config = dict(
    n_head=4,
    positions='rope',
    rope_base=10000.0,
    init_std_qkv=0.0361,
    init_std_o=0.0361,
    init_std_up=0.0361,
    init_std_down=0.0,
    warmup_steps=40,
    steps=5901,
)
Each number is 50 + 15 x the weight over its row's rms, rounded and kept within 0 to 99. Layers, rows and columns count from 0. The size before them is the row's rms in percent of the matrix's.

# v: layer 6 attention value, 128x128, rms 0.326, rows 99-109, columns 64-127
# o: layer 6 attention output (transposed), 128x128, rms 0.313, rows 99-108, columns 64-127
v99 088:53 72 52 60 59 59 39 60 70 58 39 51 28 53 65 61 49 27 35 46 74 63 79 24 50 28 58 76 54 70 42 55 44 35 50 72 59 79 81 39 55 46 41 59 50 67 35 46 40 60 51 57 59 46 39 30 36 66 49 14 34 68 32 44
o99 087:48 60 33 41 57 50 46 73 62 62 56 40 51 70 30 67 62 50 37 47 54 41 36 22 60 43 17 77 62 24 36 81 44 56 32 40 16 57 50 39 50 65 57 44 51 41 52 60 82 41 62 45 60 37 44 49 65 43 58 75 71 45 60 27
v100 096:44 70 59 56 64 54 39 33 44 42 53 45 25 45 35 77 44 37 58 53 40 54 51 60 43 51 62 81 45 38 50 44 44 52 40 52 63 59 52 49 42 73 36 44 69 61 61 38 32 80 66 32 53 58 27 34 48 58 64 34 37 69 73 56
o100 088:60 48 38 36 47 50 63 73 52 34 28 27 61 26 31 44 77 74 19 66 38 48 31 64 51 58 46 52 56 44 48 71 82 54 35 31 71 33 80 66 69 41 41 59 36 30 73 38 63 60 58 38 61 35 42 44 45 63 51 63 66 63 74 77
v101 095:57 68 54 34 84 62 78 49 55 57 20 51 50 76 38 27 41 77 61 37 56 43 39 38 16 29 62 28 31 30 51 28 63 37 22 61 32 81 34 37 49 57 47 51 52 64 52 42 49 71 55 68 55 56 41 36 61 77 32 47 46 61 81 30
o101 095:58 41 37 50 36 58 48 75 30 44 42 60 64 37 51 50 49 68 75 42 52 53 44 41 70 64 39 59 60 47 47 43 64 64 47 35 76 48 54 35 43 25 51 35 50 55 68 59 27 60 63 48 80 60 42 57 69 54 42 70 37 55 25 60
v102 092:51 48 59 58 53 61 51 33 50 51 53 71 55 51 44 52 59 64 70 43 52 49 52 44 26 44 76 33 38 58 54 59 63 65 36 52 44 64 66 52 54 60 55 42 48 40 61 55 55 50 51 56 53 14 50 48 54 43 52 39 71 20 45 61
o102 092:37 70 46 26 47 87 44 38 33 54 66 70 52 33 32 57 71 75 50 82 54 61 52 49 34 53 43 76 72 50 61 54 40 59 49 34 34 56 59 45 50 61 73 32 75 64 76 39 31 54 49 54 66 59 33 42 24 50 54 59 35 51 41 47
v103 096:57 33 33 50 40 42 36 58 76 57 40 79 41 24 43 60 62 59 45 37 41 61 19 60 42 45 50 21 59 84 63 38 64 47 43 71 54 38 47 50 50 41 29 57 49 34 60 50 49 32 21 31 33 25 42 25 61 55 32 41 43 49 47 45
o103 095:51 72 43 60 41 52 40 60 35 63 43 27 45 59 35 55 52 70 21 76 42 72 41 56 46 49 40 48 31 56 78 57 51 52 59 52 69 41 46 39 70 27 40 77 32 50 71 45 26 38 50 58 42 73 56 64 59 53 54 44 34 54 57 49
v104 100:35 66 60 74 29 89 15 45 74 41 52 61 61 39 31 51 52 67 41 70 38 58 38 72 47 78 33 85 47 52 31 67 69 47 40 48 54 39 36 42 29 69 55 62 64 48 76 65 50 41 33 69 60 64 55 58 44 47 68 41 72 71 36 61
o104 095:47 48 45 59 48 58 51 53 43 60 39 29 41 53 57 64 04 52 39 63 65 42 25 49 39 60 43 67 68 51 31 50 61 56 36 47 61 38 34 51 67 75 41 21 55 38 49 33 42 20 65 38 35 51 80 63 31 61 48 55 43 48 37 36
v105 090:55 85 62 61 33 91 64 74 51 44 50 42 45 44 46 80 72 87 46 53 38 46 45 38 58 59 78 69 43 39 78 52 79 44 57 44 34 27 45 57 52 56 32 39 50 41 61 68 50 52 49 54 52 49 44 64 55 49 30 42 49 49 58 44
o105 088:73 19 42 66 83 45 49 68 47 49 50 62 32 47 49 57 54 44 84 50 44 42 56 29 22 52 34 61 29 83 50 46 44 30 06 39 48 52 56 72 46 32 46 33 21 52 49 63 37 42 45 52 46 62 61 32 33 55 70 32 62 55 41 37
v106 097:52 61 70 66 89 38 41 43 59 77 31 61 85 59 52 62 60 40 53 70 30 67 36 31 69 60 60 38 71 66 60 64 49 69 48 73 25 29 39 36 66 61 54 67 65 58 43 39 29 40 71 57 38 45 52 39 52 59 55 56 49 67 55 60
o106 098:53 54 53 65 77 65 72 27 62 63 33 32 59 43 50 62 36 62 30 67 40 63 36 48 65 70 58 46 45 41 48 76 40 40 46 41 49 12 54 64 33 59 74 56 74 19 57 73 40 40 36 27 70 43 59 48 29 51 57 50 25 39 19 38
v107 103:45 67 78 38 41 37 34 52 55 54 48 55 36 63 55 62 24 31 52 37 35 44 66 40 54 43 53 43 60 42 74 41 72 54 76 92 52 50 54 62 25 21 38 96 35 70 57 38 39 63 22 54 50 50 62 44 21 62 55 73 73 24 54 55
o107 094:38 41 47 41 44 52 39 63 62 65 58 25 48 42 45 64 58 73 45 24 74 36 41 31 78 48 49 50 32 49 37 35 85 58 52 37 77 51 55 53 38 69 53 45 71 70 66 47 31 54 40 49 34 67 38 18 71 66 28 76 27 62 48 63
v108 090:53 43 69 71 53 67 61 60 56 60 37 50 63 53 72 73 48 54 13 22 36 73 42 69 20 52 66 39 47 56 35 45 72 29 71 35 36 56 30 81 56 67 46 44 22 51 32 48 62 28 58 65 58 34 50 49 62 64 52 30 61 21 45 37
o108 089:67 59 32 45 45 53 24 60 58 54 50 37 42 89 86 55 69 79 33 73 52 29 56 32 71 38 49 48 52 64 33 44 45 62 43 60 67 42 40 44 67 37 57 62 71 77 32 55 66 49 43 48 56 31 18 34 56 74 60 31 39 56 27 40
v109 097:53 48 59 56 42 51 61 54 51 74 54 31 48 51 27 70 45 39 51 63 44 46 49 60 37 40 37 63 53 37 77 38 37 37 45 28 48 19 64 60 37 38 67 73 72 52 53 52 68 60 63 55 36 54 51 44 48 58 37 22 48 76 18 70